Part of a small language model's weights: RMSNorm before each block, biases on query, key and value.
Each number is 50 + 12 x the weight over its row's rms, rounded and kept within 0 to 99. Layers, rows and columns count from 0. The size before them is the row's rms in percent of the matrix's.

# gate: layer 4 MLP gate, 832x320, rms 0.0947, rows 794-808, columns 160-319
# up: layer 4 MLP up, 832x320, rms 0.096, rows 794-807, columns 160-319
# down: layer 4 MLP down (transposed), 832x320, rms 0.0841, rows 794-807, columns 160-319
gate794 103:29 44 50 57 55 47 48 21 72 57 62 57 60 74 51 40 51 37 54 49 44 26 43 61 31 48 47 44 50 38 49 33 36 50 59 54 56 67 26 47 41 47 48 83 33 53 32 41 50 64 55 44 37 46 58 49 42 67 41 51 61 46 46 45 39 70 51 41 54 53 49 57 51 56 60 52 50 45 63 49 63 49 66 49 50 46 14 31 59 58 49 54 36 51 50 48 43 57 44 53 63 32 47 48 41 34 63 68 49 32 63 48 48 58 57 44 45 50 54 23 55 54 58 45 39 41 22 30 30 47 58 61 50 44 65 33 46 55 71 41 50 32 41 64 51 41 45 33 71 64 52 58 69 40 62 33 60 53 64 53
up794 092:26 59 37 71 48 48 65 41 34 69 41 53 50 45 47 37 38 65 31 53 67 59 45 35 44 53 71 34 55 42 66 46 56 46 37 73 67 58 58 63 58 38 26 41 51 59 56 58 60 36 38 55 15 57 42 55 52 20 56 48 43 38 37 52 38 55 56 72 57 48 36 37 48 64 40 56 54 52 46 44 40 58 55 31 32 33 60 49 50 66 34 51 50 50 55 63 34 44 61 20 63 38 40 54 32 49 40 43 63 67 60 59 63 42 44 55 52 46 43 67 60 71 40 63 32 46 74 41 50 52 44 31 48 43 29 66 45 67 40 52 30 51 32 61 45 50 44 48 42 52 53 39 53 40 36 30 73 32 59 25
down794 096:90 57 30 42 58 62 39 77 65 55 36 40 43 30 71 57 66 28 52 47 45 40 58 43 57 61 34 68 41 42 48 46 47 58 53 45 39 40 52 66 47 44 50 66 61 49 41 45 42 45 59 63 47 56 63 23 41 52 57 27 53 65 44 54 44 28 52 60 74 63 63 39 25 57 62 58 32 34 55 44 53 51 49 46 59 68 71 32 35 44 76 71 64 60 33 50 49 56 38 56 52 52 68 46 43 52 50 57 72 57 49 54 52 44 60 29 49 39 53 45 56 39 53 67 50 54 47 72 33 72 61 46 51 37 39 26 52 53 38 54 47 59 59 45 35 42 41 64 47 69 60 54 47 61 44 48 57 30 41 45
gate795 103:56 39 58 55 26 60 77 51 31 38 36 62 62 51 44 42 51 61 67 62 61 42 44 78 43 63 56 68 59 30 43 47 41 50 56 56 46 34 63 60 73 39 40 38 67 49 42 65 54 54 65 30 36 49 62 58 46 30 59 36 43 64 51 48 50 53 42 61 54 44 48 47 41 54 56 77 42 51 35 46 43 45 49 63 42 56 47 61 32 49 56 48 53 39 61 43 41 69 41 42 46 46 50 54 75 67 44 65 33 63 47 47 48 48 54 48 38 27 59 65 39 42 42 36 59 56 48 42 45 71 51 58 40 52 37 48 49 42 47 51 37 36 44 45 51 47 74 70 48 48 43 20 54 61 37 37 51 52 30 63
up795 099:54 53 49 45 63 59 54 69 70 54 29 38 71 43 58 51 44 52 41 54 26 64 58 34 54 53 28 57 44 56 42 31 49 47 41 39 47 53 45 55 40 56 32 55 61 50 55 58 57 43 28 55 41 50 67 55 66 53 53 32 51 62 48 58 52 52 48 50 62 46 70 54 41 43 44 45 46 35 53 62 48 70 41 58 76 51 57 31 69 36 70 66 25 74 49 61 49 28 47 63 47 20 72 73 58 47 40 61 55 67 58 63 53 37 52 68 54 41 41 66 42 51 56 51 43 50 63 39 71 52 36 45 59 56 61 24 55 57 64 57 43 54 36 46 42 39 62 65 56 63 39 31 75 26 44 29 56 40 69 60
down795 101:40 33 10 50 29 53 57 61 57 54 55 59 62 43 47 47 50 32 36 52 53 51 51 46 72 58 47 58 43 62 30 54 73 59 46 50 38 47 55 59 45 49 38 54 53 22 43 47 43 55 64 41 49 56 52 48 47 78 69 54 43 49 45 81 62 67 32 38 45 38 51 53 55 63 47 44 50 21 59 62 61 45 34 48 50 43 52 51 40 46 43 33 66 26 57 56 67 37 44 49 44 65 21 80 55 49 30 59 39 51 55 50 56 66 52 42 65 31 62 55 66 58 48 42 83 46 61 53 72 45 51 47 66 63 43 48 59 42 46 64 58 39 37 56 71 44 40 59 36 50 71 51 42 49 52 39 55 64 49 40
gate796 101:24 39 70 36 43 34 44 49 39 59 37 49 52 73 58 32 25 31 40 28 39 42 28 37 42 61 60 34 44 55 56 58 71 60 43 61 54 44 59 32 53 61 63 76 62 59 39 68 49 42 63 64 38 32 66 60 58 48 60 43 44 59 40 42 53 70 22 61 54 58 48 30 71 61 44 47 48 69 39 43 43 63 71 34 45 53 35 56 45 52 68 47 52 40 49 32 45 60 67 47 58 68 49 53 59 54 58 69 42 56 69 49 29 43 41 50 73 46 58 51 60 24 67 44 51 34 72 52 46 48 47 64 26 49 44 64 48 43 54 49 56 54 53 43 50 24 38 42 35 71 56 36 49 47 69 49 61 33 52 44
up796 098:54 53 64 44 52 67 76 50 44 27 39 51 28 44 60 49 43 53 57 70 58 58 56 49 51 47 65 59 61 49 46 48 37 60 49 52 60 46 61 35 54 46 58 58 38 65 44 57 42 55 56 34 66 54 72 48 59 23 51 51 62 46 30 50 36 29 61 54 55 42 40 62 28 24 54 62 39 50 61 54 55 44 52 64 55 54 44 41 35 48 48 42 41 63 45 47 48 44 36 57 74 71 44 48 58 77 59 51 49 63 55 38 54 56 71 35 55 47 49 69 50 75 39 82 58 68 61 45 58 49 37 66 57 67 49 43 70 27 34 39 45 37 42 44 64 43 58 40 63 44 44 83 31 60 48 60 48 50 45 35
down796 102:48 29 61 54 49 65 52 43 64 60 38 31 55 53 43 45 61 44 41 36 70 55 57 52 47 39 54 35 56 30 51 30 43 60 42 83 42 58 52 51 63 59 52 67 21 52 37 56 69 47 44 31 37 41 74 43 30 54 35 46 57 63 63 51 58 75 34 47 36 64 47 40 45 46 61 56 37 63 53 37 70 69 62 66 47 38 40 40 51 55 60 46 41 62 33 43 36 34 57 60 56 50 51 80 57 62 65 54 54 66 46 53 52 57 48 58 63 73 51 44 35 44 56 63 72 53 67 40 36 52 40 49 46 53 29 28 71 30 34 44 50 48 52 58 42 74 27 54 74 54 37 43 44 30 36 32 59 51 34 43
gate797 085:50 61 48 36 49 55 45 51 57 46 47 48 59 58 59 36 51 56 29 62 45 30 50 32 50 55 56 46 53 42 36 44 48 61 67 37 47 62 72 45 48 67 42 51 40 43 67 71 64 25 56 46 46 51 55 49 33 53 54 49 83 66 72 31 51 47 40 55 54 49 47 77 49 58 49 45 51 46 43 61 63 51 34 68 56 35 59 57 44 36 51 42 46 38 48 56 45 53 38 47 65 61 46 73 58 56 40 67 49 64 49 45 43 43 66 61 48 56 25 42 52 51 40 65 47 69 54 55 56 51 56 48 63 57 32 29 48 53 63 64 40 43 51 31 62 50 36 30 83 56 54 53 36 27 45 44 35 46 57 52
up797 087:57 54 45 51 66 44 39 48 56 55 58 55 57 45 53 37 37 37 45 69 44 35 29 44 59 38 53 36 74 24 30 58 54 52 57 47 18 60 61 47 36 39 78 46 41 59 45 25 29 57 61 58 45 43 27 55 39 55 61 21 59 65 40 76 59 36 42 69 47 52 46 60 54 57 55 45 52 61 46 32 57 50 54 46 48 47 56 36 47 44 32 49 45 52 69 47 38 43 34 60 35 53 61 47 52 50 64 54 51 65 46 49 52 26 36 36 58 52 41 29 77 45 32 57 36 38 49 37 47 81 84 44 37 46 25 52 68 55 60 43 54 61 58 59 60 46 69 51 50 45 53 35 46 48 46 61 65 39 44 53
down797 092:31 61 38 54 44 40 52 44 43 41 41 42 56 44 21 49 62 46 50 27 58 51 46 50 54 53 66 67 38 42 74 46 34 39 59 57 54 34 33 30 42 55 34 48 41 57 42 33 45 56 45 59 57 70 50 44 84 62 40 55 24 47 49 37 29 14 53 56 29 56 48 38 54 55 40 30 47 39 45 34 30 66 73 29 64 56 55 22 46 49 51 61 66 46 45 51 56 55 62 49 53 47 74 45 48 52 53 42 60 60 45 50 76 57 51 40 45 32 48 51 57 48 60 46 37 32 41 50 67 52 59 51 48 54 47 35 54 46 56 65 67 44 47 31 49 36 69 53 32 63 42 57 58 62 72 56 33 49 47 46
gate798 096:45 47 38 40 56 54 35 77 53 54 75 81 46 47 46 51 52 41 48 51 37 51 50 38 67 40 41 60 50 62 26 36 50 35 35 50 45 50 61 82 50 73 61 57 33 56 47 41 74 52 73 48 46 62 37 47 53 46 46 55 49 50 54 55 71 51 58 33 50 62 65 55 53 52 45 23 70 51 67 48 65 51 42 56 47 52 60 49 48 53 45 37 72 55 48 65 51 39 36 49 48 46 47 54 45 67 59 59 82 31 70 24 64 35 57 30 55 51 39 65 62 32 54 68 78 42 26 63 36 47 45 43 52 56 49 46 61 51 57 39 46 67 50 47 57 67 45 50 60 37 58 36 59 46 39 23 44 47 69 17
up798 097:32 68 40 32 52 47 68 57 40 33 43 53 49 59 31 79 57 42 43 39 47 37 47 32 48 50 64 60 66 49 48 58 40 69 76 46 73 50 42 64 61 60 38 71 66 61 28 50 41 43 42 49 68 65 54 44 44 44 65 65 64 46 52 55 59 41 25 42 54 53 51 54 24 61 54 24 33 61 68 65 65 23 55 48 38 48 70 20 65 63 47 46 57 47 45 44 34 52 35 26 39 37 37 34 64 54 41 35 42 48 48 58 50 49 44 65 42 40 44 64 45 27 42 60 45 39 45 71 23 39 51 54 57 46 45 71 48 65 41 52 46 77 49 46 52 51 64 38 45 59 66 45 51 53 40 63 58 36 46 37
down798 101:28 66 43 55 49 64 63 68 61 58 61 50 66 51 69 58 43 57 53 67 55 48 39 71 65 56 61 46 43 37 56 51 15 35 56 35 44 59 63 61 83 45 56 57 60 72 59 44 69 43 38 74 43 64 46 47 48 30 52 59 36 69 60 38 61 47 26 40 54 46 54 28 46 74 57 56 52 31 65 45 63 57 81 45 36 21 35 27 49 56 26 48 61 43 46 55 56 65 43 59 53 53 69 54 47 39 46 53 52 29 44 38 51 44 36 57 67 46 50 60 61 65 44 54 58 30 36 43 47 58 64 48 66 61 68 63 55 55 64 32 54 40 07 77 42 45 66 43 34 50 33 55 45 44 42 58 45 52 57 35
gate799 110:54 43 63 42 54 41 51 72 53 39 63 35 57 39 46 53 50 48 35 32 55 43 49 56 62 42 48 46 32 50 56 38 50 33 70 43 42 71 62 59 54 66 55 32 46 50 61 41 41 35 53 47 65 53 31 67 75 61 45 76 65 56 47 50 31 47 47 37 60 59 54 49 74 56 22 47 50 38 57 44 42 39 41 69 35 42 44 42 60 77 39 46 55 64 42 42 55 58 51 53 32 25 59 56 35 60 43 32 51 46 53 39 49 38 53 58 45 24 58 40 69 43 61 45 41 26 52 56 58 39 31 74 43 50 54 41 54 66 39 47 48 43 41 67 57 36 33 25 46 60 34 57 56 63 66 49 55 51 45 64
up799 107:49 43 50 58 76 48 60 54 63 47 71 53 59 53 58 53 49 34 66 63 60 51 40 60 37 54 56 49 31 62 47 74 28 57 56 62 65 50 60 43 56 52 66 54 30 34 48 45 46 58 59 52 48 49 46 47 46 78 59 63 39 47 55 55 47 71 53 51 55 41 58 39 74 42 47 35 52 32 65 68 53 68 65 50 40 66 44 47 60 58 40 39 66 56 75 76 73 59 43 32 42 68 51 50 69 42 47 32 67 56 21 28 43 44 50 28 61 57 48 50 44 48 44 49 49 58 44 59 45 36 53 40 47 61 62 72 58 40 53 51 40 47 59 62 44 58 42 43 56 43 45 61 48 35 52 51 48 47 37 42
down799 100:49 57 64 56 54 51 31 55 62 77 53 40 47 43 57 63 61 38 48 37 33 49 44 65 34 47 58 36 43 43 59 57 40 49 28 60 39 51 37 45 30 51 46 49 42 46 62 67 52 57 54 60 55 36 58 60 52 70 56 58 24 38 47 52 34 49 25 43 54 54 54 60 67 50 60 54 57 47 77 82 43 64 36 53 54 53 71 55 48 40 53 48 43 52 42 61 65 28 54 51 46 59 70 48 50 52 62 57 67 38 43 50 79 41 51 32 49 50 67 43 24 37 48 77 61 50 48 58 56 37 61 70 43 47 58 64 53 62 26 47 46 73 52 43 41 54 60 35 61 49 35 48 50 34 35 56 44 46 54 60
gate800 102:47 38 72 56 43 41 45 12 31 55 65 45 53 76 36 50 51 60 31 36 59 74 35 53 51 40 49 65 49 30 47 44 67 53 39 57 38 52 59 59 19 46 47 49 46 65 54 63 39 57 62 51 51 39 56 44 44 46 47 31 66 40 45 52 41 47 62 36 73 40 50 63 57 65 67 42 59 39 35 71 49 58 61 42 49 54 46 24 55 37 51 70 42 63 63 49 52 55 50 46 35 65 54 43 50 48 44 47 66 65 56 31 58 49 20 40 49 45 46 40 49 52 57 43 60 55 48 51 47 43 70 38 52 50 48 49 43 45 48 58 22 41 55 33 67 34 62 50 38 40 76 49 35 55 60 51 65 53 40 61
up800 095:23 66 71 58 46 48 36 51 42 44 61 54 43 43 38 47 53 35 22 45 56 44 55 66 47 29 48 62 54 52 33 63 42 46 54 52 41 52 52 28 52 71 56 58 77 34 57 46 49 51 70 48 49 39 50 48 65 56 53 44 56 73 52 63 27 46 35 53 71 57 24 62 63 25 37 53 35 48 36 49 44 65 38 26 64 52 50 51 40 36 24 47 35 55 30 72 77 44 77 39 36 41 54 48 38 62 58 78 49 59 52 61 53 43 50 55 37 63 51 48 57 61 57 46 36 56 51 59 51 61 53 55 55 55 22 47 58 46 28 50 52 49 50 59 27 61 43 55 60 24 68 55 58 62 41 47 52 51 67 56
down800 096:66 43 42 41 43 43 56 48 51 56 64 52 47 51 69 56 37 47 53 50 57 36 58 66 51 48 44 28 44 66 35 50 57 47 44 33 64 38 54 52 42 44 47 48 39 39 59 54 52 47 57 63 36 56 62 45 71 52 53 47 32 40 47 40 47 31 28 63 44 61 54 35 39 44 51 74 65 34 45 54 34 33 43 55 51 49 72 56 37 75 46 66 30 44 46 58 55 54 60 38 47 33 11 62 53 58 55 62 26 37 44 24 45 46 64 58 47 46 29 62 48 34 73 59 27 76 43 28 45 75 39 44 41 38 46 57 14 26 57 61 44 75 46 82 43 64 37 55 50 63 54 18 59 58 53 46 49 42 45 45
gate801 101:45 36 56 54 44 41 41 38 37 49 30 59 52 51 61 36 71 42 58 59 40 52 46 36 76 56 55 45 60 41 63 63 61 61 35 61 42 40 25 48 47 57 47 50 54 55 30 60 80 48 35 63 47 61 53 69 34 35 54 56 70 48 54 22 58 47 49 42 69 53 59 21 53 53 59 57 43 45 59 46 52 30 40 70 70 54 65 62 53 53 37 57 52 67 69 34 40 58 53 44 49 50 61 38 75 49 67 75 53 44 52 36 48 39 65 47 45 59 64 60 35 76 71 58 38 38 64 32 47 55 78 51 54 51 47 72 52 28 44 51 42 39 55 47 37 53 62 59 51 50 64 33 50 62 74 41 64 30 19 40
up801 103:55 54 75 59 62 39 66 45 51 61 50 54 52 48 36 47 57 31 42 58 49 37 42 45 45 44 51 51 46 45 34 43 46 68 44 41 54 51 56 46 63 67 54 47 52 57 43 44 49 51 60 62 47 52 41 35 67 79 56 56 60 61 57 52 78 67 56 51 51 55 44 34 58 49 57 41 54 50 38 57 48 31 53 52 46 55 62 52 44 48 36 48 39 36 53 38 26 28 53 66 49 67 56 37 42 73 51 38 37 78 32 57 66 41 55 30 39 39 26 45 70 47 24 54 34 50 56 54 68 36 41 45 53 45 57 29 36 40 63 52 55 65 49 29 43 66 45 62 46 58 48 59 35 66 52 55 35 35 49 17
down801 105:53 77 59 54 56 47 74 59 57 52 52 72 70 54 24 65 39 58 43 48 61 49 42 60 35 56 43 40 56 60 53 37 55 11 56 50 39 39 41 51 41 51 48 32 79 46 42 45 20 65 58 67 46 39 47 49 72 62 52 39 61 58 39 49 57 60 37 49 37 52 39 62 59 56 30 64 42 57 38 70 64 63 46 63 46 42 49 30 48 48 47 31 75 59 54 48 56 48 34 51 52 63 55 39 71 46 60 41 69 50 51 55 44 73 49 50 42 48 40 75 59 51 62 67 63 67 40 40 55 51 34 35 49 38 63 38 53 31 52 69 41 49 30 62 49 47 53 69 33 74 51 64 39 19 34 52 55 55 59 53
gate802 089:44 53 43 44 63 50 38 57 62 61 49 28 53 38 66 33 41 53 62 64 54 44 50 33 51 70 54 53 50 21 57 54 52 43 68 47 52 62 63 22 51 62 55 48 47 58 52 53 51 62 29 57 43 56 65 43 48 37 57 53 67 45 64 67 47 66 43 29 46 44 62 45 49 66 46 51 43 55 60 45 38 64 63 40 26 77 50 38 47 25 41 50 57 56 51 43 48 60 51 59 43 58 41 65 72 42 47 54 55 45 15 40 53 27 51 47 56 59 47 67 49 49 47 45 55 56 51 48 77 76 77 51 48 41 38 57 49 49 57 50 56 52 37 53 55 50 33 59 63 60 60 53 66 56 48 65 52 45 83 73
up802 091:46 58 41 62 45 46 53 53 33 51 47 75 47 34 21 51 50 42 44 44 47 63 55 59 72 44 56 41 45 71 53 28 53 42 68 55 78 68 40 50 58 41 50 69 34 47 34 70 75 52 35 46 62 64 55 47 61 65 36 40 53 45 48 47 40 48 41 39 28 43 59 50 51 68 60 30 56 54 48 45 69 70 60 48 54 52 44 74 61 67 34 39 48 43 57 24 46 38 69 51 46 49 20 51 46 44 68 52 15 56 49 24 66 55 58 55 45 52 52 55 53 54 52 42 57 35 57 38 28 58 49 45 53 53 70 51 36 54 37 48 37 54 57 68 43 66 20 53 47 44 30 26 57 54 59 43 49 33 39 24
down802 095:45 49 36 52 46 37 44 37 58 45 41 48 45 29 37 13 57 56 45 62 53 49 55 53 52 40 38 57 28 35 52 45 66 57 47 49 41 61 56 48 54 47 73 39 44 52 57 65 58 51 69 60 42 49 58 59 48 36 38 45 53 33 49 37 45 60 48 54 52 36 48 36 44 55 49 54 48 40 74 68 40 67 50 63 34 59 41 68 68 49 48 51 22 24 56 65 48 79 63 61 65 57 21 61 52 43 59 54 54 59 32 40 63 64 69 39 58 56 46 62 59 44 59 58 32 57 48 23 57 61 68 32 50 59 45 44 44 56 52 50 37 50 46 66 47 47 19 64 63 53 40 34 51 64 51 60 72 46 53 33
gate803 087:51 38 51 35 34 77 53 59 74 57 49 39 58 64 63 41 44 50 47 68 50 42 53 48 55 53 52 44 42 34 58 57 32 72 48 47 49 53 48 55 70 54 71 38 44 40 29 41 33 53 59 62 46 62 46 42 39 34 53 71 59 68 55 45 42 57 56 55 65 84 59 62 44 56 78 50 54 65 44 39 55 45 56 43 52 42 41 73 40 45 40 40 47 70 55 56 26 47 74 50 72 45 55 50 64 62 71 51 31 50 61 42 22 13 71 52 55 43 26 50 53 63 40 78 50 48 62 44 58 44 59 15 31 56 42 63 49 39 34 44 51 54 50 62 55 53 43 48 48 59 36 37 46 50 37 50 68 48 53 58
up803 090:61 51 21 37 59 57 49 48 48 45 43 58 73 41 53 45 32 67 55 29 53 39 49 60 65 44 30 39 43 29 36 56 39 45 32 54 43 26 51 48 55 25 35 47 58 44 26 60 62 27 55 68 58 62 48 51 50 53 57 55 50 50 57 48 70 27 52 44 54 59 44 39 39 44 55 57 37 47 48 38 38 54 47 26 43 31 41 48 44 32 57 35 39 57 60 34 37 43 50 35 38 53 33 64 36 47 28 63 59 55 61 30 49 51 60 55 57 59 67 55 52 50 27 45 44 43 51 62 61 56 58 43 41 44 37 66 71 57 51 49 38 75 31 47 57 39 62 47 34 46 35 77 55 43 51 53 33 66 42 49
down803 095:48 55 54 57 43 32 44 48 49 40 44 57 54 31 82 72 48 39 74 47 57 67 62 62 49 58 51 51 40 33 58 49 54 30 64 47 39 40 47 39 44 45 50 61 40 64 50 72 65 45 40 36 51 62 68 63 50 58 51 45 56 45 45 56 50 36 49 44 48 57 52 53 46 57 25 62 62 48 39 56 20 58 41 42 41 65 54 28 42 55 86 48 56 26 41 52 33 47 46 49 46 51 31 44 38 35 53 60 45 37 48 52 80 57 67 42 73 44 49 71 55 57 81 44 39 39 55 55 53 64 64 56 66 57 62 43 39 55 36 50 61 55 55 62 40 54 55 37 65 63 60 52 59 27 49 78 57 53 59 54
gate804 101:49 47 77 78 71 49 43 42 54 71 55 43 38 73 64 43 29 56 57 44 76 71 52 45 65 48 41 33 41 48 39 60 31 45 53 24 49 63 59 60 35 43 42 48 50 61 53 73 78 46 52 67 33 61 71 33 49 49 56 61 58 43 65 39 43 53 58 50 49 65 63 40 30 65 57 34 44 34 36 37 41 54 58 57 39 43 51 42 35 32 61 41 47 47 51 68 44 42 30 53 46 75 50 40 51 42 51 62 48 57 64 44 40 62 34 62 59 41 32 57 36 70 54 46 42 40 62 51 50 47 74 46 48 60 40 51 45 62 35 51 48 48 47 49 61 56 64 49 40 52 64 43 47 49 48 69 45 46 41 63
up804 101:91 72 50 48 43 47 42 70 30 59 70 41 47 49 66 50 45 54 45 36 57 44 55 51 45 59 64 51 46 54 56 35 29 63 77 56 71 49 55 39 46 24 43 57 61 40 61 63 45 47 41 55 36 52 51 47 46 62 33 49 69 33 36 29 53 56 18 55 49 55 28 39 40 54 52 45 45 36 74 55 80 25 43 54 51 53 67 54 38 50 52 48 15 51 62 76 49 42 31 54 40 64 64 49 39 29 34 21 48 63 51 63 47 78 37 52 50 42 45 52 42 49 44 55 43 50 36 48 35 66 45 48 46 71 50 26 27 50 48 59 42 53 30 55 46 53 65 28 60 43 53 56 60 37 26 57 21 53 53 53
down804 103:50 43 40 51 43 46 19 15 55 48 53 53 63 46 71 30 41 62 25 36 57 55 73 55 61 65 77 37 49 52 50 68 55 58 49 74 33 44 53 51 44 57 52 30 67 47 52 48 67 44 36 31 59 34 46 38 52 45 28 42 42 76 61 65 64 49 48 45 53 68 57 30 66 34 48 62 60 45 56 60 42 64 38 51 36 60 51 56 61 20 41 43 54 53 38 34 61 52 38 75 58 51 47 30 41 53 51 45 71 45 63 22 39 63 58 42 69 49 51 49 43 49 42 65 32 33 78 44 36 60 51 59 41 59 37 50 59 55 39 57 55 64 52 31 74 41 53 67 45 51 63 44 23 46 67 49 52 55 41 24
gate805 091:52 52 55 42 42 46 50 45 57 61 69 48 42 35 59 50 36 62 57 51 53 48 47 57 85 62 36 49 64 70 65 63 75 37 66 45 60 50 64 44 49 45 43 55 62 54 66 62 67 60 42 33 78 53 49 50 53 36 24 47 43 67 39 42 52 62 44 63 38 29 42 26 49 40 50 53 57 81 38 39 46 53 38 48 24 39 56 57 56 50 29 60 45 75 62 49 52 45 42 57 55 70 60 50 34 50 63 54 51 57 57 57 51 58 62 55 50 60 37 31 58 39 34 46 75 59 52 50 20 87 50 43 44 52 37 47 52 64 24 76 47 42 46 74 53 51 50 51 43 54 40 36 45 32 42 41 63 51 59 49
up805 095:47 50 56 38 54 61 34 46 36 48 52 56 65 56 36 66 61 38 48 55 60 27 37 51 63 71 56 58 44 46 44 50 49 41 33 45 68 44 46 41 47 23 48 51 49 45 31 52 59 61 64 52 59 47 43 51 37 64 52 38 48 09 38 59 37 50 44 38 64 56 36 61 70 63 51 74 42 63 57 49 44 29 53 52 20 47 34 44 57 56 44 58 78 41 54 41 53 74 67 51 38 67 47 49 52 41 47 66 24 45 51 75 52 37 48 57 32 47 42 57 38 74 37 85 35 38 56 49 62 45 56 51 53 67 39 39 44 45 55 48 52 44 60 54 50 58 55 65 48 43 43 35 57 25 42 85 68 80 61 65
down805 096:59 47 60 38 50 54 60 39 33 50 42 51 54 66 62 41 52 65 36 38 33 46 58 54 44 59 73 35 43 30 49 60 51 55 52 58 58 54 68 49 65 39 67 69 47 50 30 52 44 33 40 38 46 36 35 56 34 46 54 73 45 50 37 40 68 51 63 43 69 55 53 07 61 42 37 47 54 42 44 48 88 28 71 46 48 34 34 44 55 68 60 51 45 47 37 45 55 41 33 53 55 45 52 69 58 40 59 54 45 61 47 37 37 36 50 69 53 40 46 40 37 46 68 49 60 59 58 43 61 63 46 64 46 42 52 35 72 34 63 32 63 52 62 46 51 49 51 46 52 64 40 51 38 63 52 47 54 46 56 46
gate806 102:34 61 70 42 52 65 63 59 56 51 38 17 34 49 42 60 48 50 57 53 53 51 76 51 33 55 48 49 39 40 50 49 59 60 19 43 61 61 60 38 27 44 34 41 65 38 64 44 54 38 62 35 32 63 40 48 55 56 59 61 41 49 33 37 34 46 53 45 43 61 36 59 50 56 42 39 66 46 76 63 61 51 51 46 35 51 55 50 21 51 44 60 49 59 44 49 46 39 53 70 52 58 47 23 58 51 39 26 42 47 69 85 34 71 45 44 39 49 29 51 55 30 62 49 59 40 45 56 69 66 36 38 55 52 35 59 42 48 58 36 59 55 53 51 33 88 52 51 62 33 57 30 63 37 32 50 39 38 28 61
up806 101:35 52 22 68 24 50 69 59 45 40 56 40 33 43 38 42 53 43 59 63 44 41 28 63 38 55 39 58 54 64 53 67 64 56 68 71 43 67 46 68 47 58 58 44 43 28 66 40 40 45 61 74 49 34 66 54 56 36 52 51 35 53 41 77 59 61 51 29 50 65 37 62 28 66 58 45 50 51 55 65 29 87 28 59 58 43 64 38 43 54 59 35 55 51 45 50 21 58 66 35 57 53 70 69 42 48 55 37 39 70 51 54 58 49 44 41 40 49 48 48 56 37 33 51 53 44 69 60 46 58 27 42 61 55 56 46 52 61 36 51 40 41 40 62 64 50 47 44 51 57 51 28 40 33 38 33 56 30 54 67
down806 101:54 22 53 34 58 56 31 62 47 48 66 44 43 55 47 58 50 45 43 75 57 52 49 40 61 57 39 46 55 48 55 50 45 50 62 57 60 41 60 47 42 42 32 54 46 60 44 52 43 73 51 60 39 31 42 35 42 42 49 55 28 59 61 35 40 39 53 59 43 34 30 28 51 29 78 67 18 58 37 49 53 50 37 50 56 40 34 62 21 39 50 88 48 48 45 66 30 36 50 36 37 32 44 32 50 34 39 51 45 62 31 43 44 54 31 47 63 45 34 61 53 72 49 45 47 50 86 45 60 37 67 42 54 46 54 63 52 42 43 35 54 38 49 43 56 75 46 46 55 38 50 30 49 52 38 44 65 49 67 46
gate807 095:53 34 55 60 49 56 27 48 57 51 65 59 39 60 56 62 78 53 31 50 47 24 27 26 46 54 65 45 57 46 59 59 42 30 37 59 48 59 61 45 40 44 62 46 53 54 60 47 61 58 49 53 66 68 53 44 25 25 61 52 48 33 61 61 62 41 48 49 44 46 50 52 16 65 52 47 45 36 41 31 54 62 45 46 46 61 40 55 48 62 62 74 50 68 57 66 16 50 55 55 79 72 51 58 41 36 61 54 43 47 43 67 46 61 73 60 52 53 41 50 51 47 24 45 35 70 40 54 57 45 34 62 47 49 38 52 58 34 45 62 62 52 50 54 75 51 34 50 46 32 59 43 59 51 62 61 50 40 65 79
up807 102:56 61 36 51 43 47 52 58 46 38 66 45 61 46 58 67 79 59 71 59 48 49 47 29 36 49 67 48 52 29 57 48 44 53 49 64 52 63 40 52 59 55 30 65 52 52 39 41 57 32 48 56 41 32 40 49 67 65 43 54 54 46 40 63 13 41 24 56 32 42 45 55 52 44 42 53 45 68 35 26 61 42 54 55 43 36 60 37 40 32 23 27 43 47 57 48 30 55 42 40 28 61 53 45 24 52 55 41 68 74 51 63 23 55 55 51 38 41 59 33 58 59 54 50 38 38 56 49 65 53 40 64 35 44 50 68 48 51 54 56 40 48 40 68 28 42 43 54 58 75 66 68 68 31 63 61 41 38 50 46
down807 103:53 68 44 52 42 45 61 53 52 49 47 36 62 53 56 37 67 50 56 48 47 73 40 50 53 47 74 65 46 58 56 40 37 55 50 62 71 53 71 43 47 58 22 55 49 46 54 39 37 47 60 44 69 43 48 57 52 56 46 29 33 61 48 59 37 32 46 44 37 69 58 41 66 63 49 44 68 46 36 63 41 66 31 45 55 39 74 41 30 38 38 43 52 40 57 50 46 64 66 60 50 22 44 55 50 65 60 33 56 52 32 41 46 38 39 37 55 50 55 33 67 39 46 46 51 38 48 32 37 73 41 46 46 53 40 52 58 51 38 64 60 41 36 54 66 10 51 56 53 53 67 76 80 36 56 44 41 55 49 48
gate808 092:58 42 27 63 58 59 56 48 46 44 42 62 51 50 50 64 58 48 68 55 47 48 49 58 53 52 72 43 27 80 42 53 61 34 47 56 58 51 54 60 54 27 39 72 28 53 72 53 24 49 27 36 69 54 63 76 42 55 57 51 52 66 31 37 52 33 37 39 54 49 54 48 56 39 33 36 55 30 47 61 56 62 50 56 30 45 63 51 67 81 35 49 20 61 64 67 42 40 35 39 62 43 60 47 61 38 62 58 71 49 62 56 40 71 67 40 41 50 60 59 75 47 56 55 23 47 41 35 32 67 49 51 37 49 52 40 68 57 60 44 45 42 56 35 57 43 68 47 48 53 45 57 54 48 49 43 44 60 57 49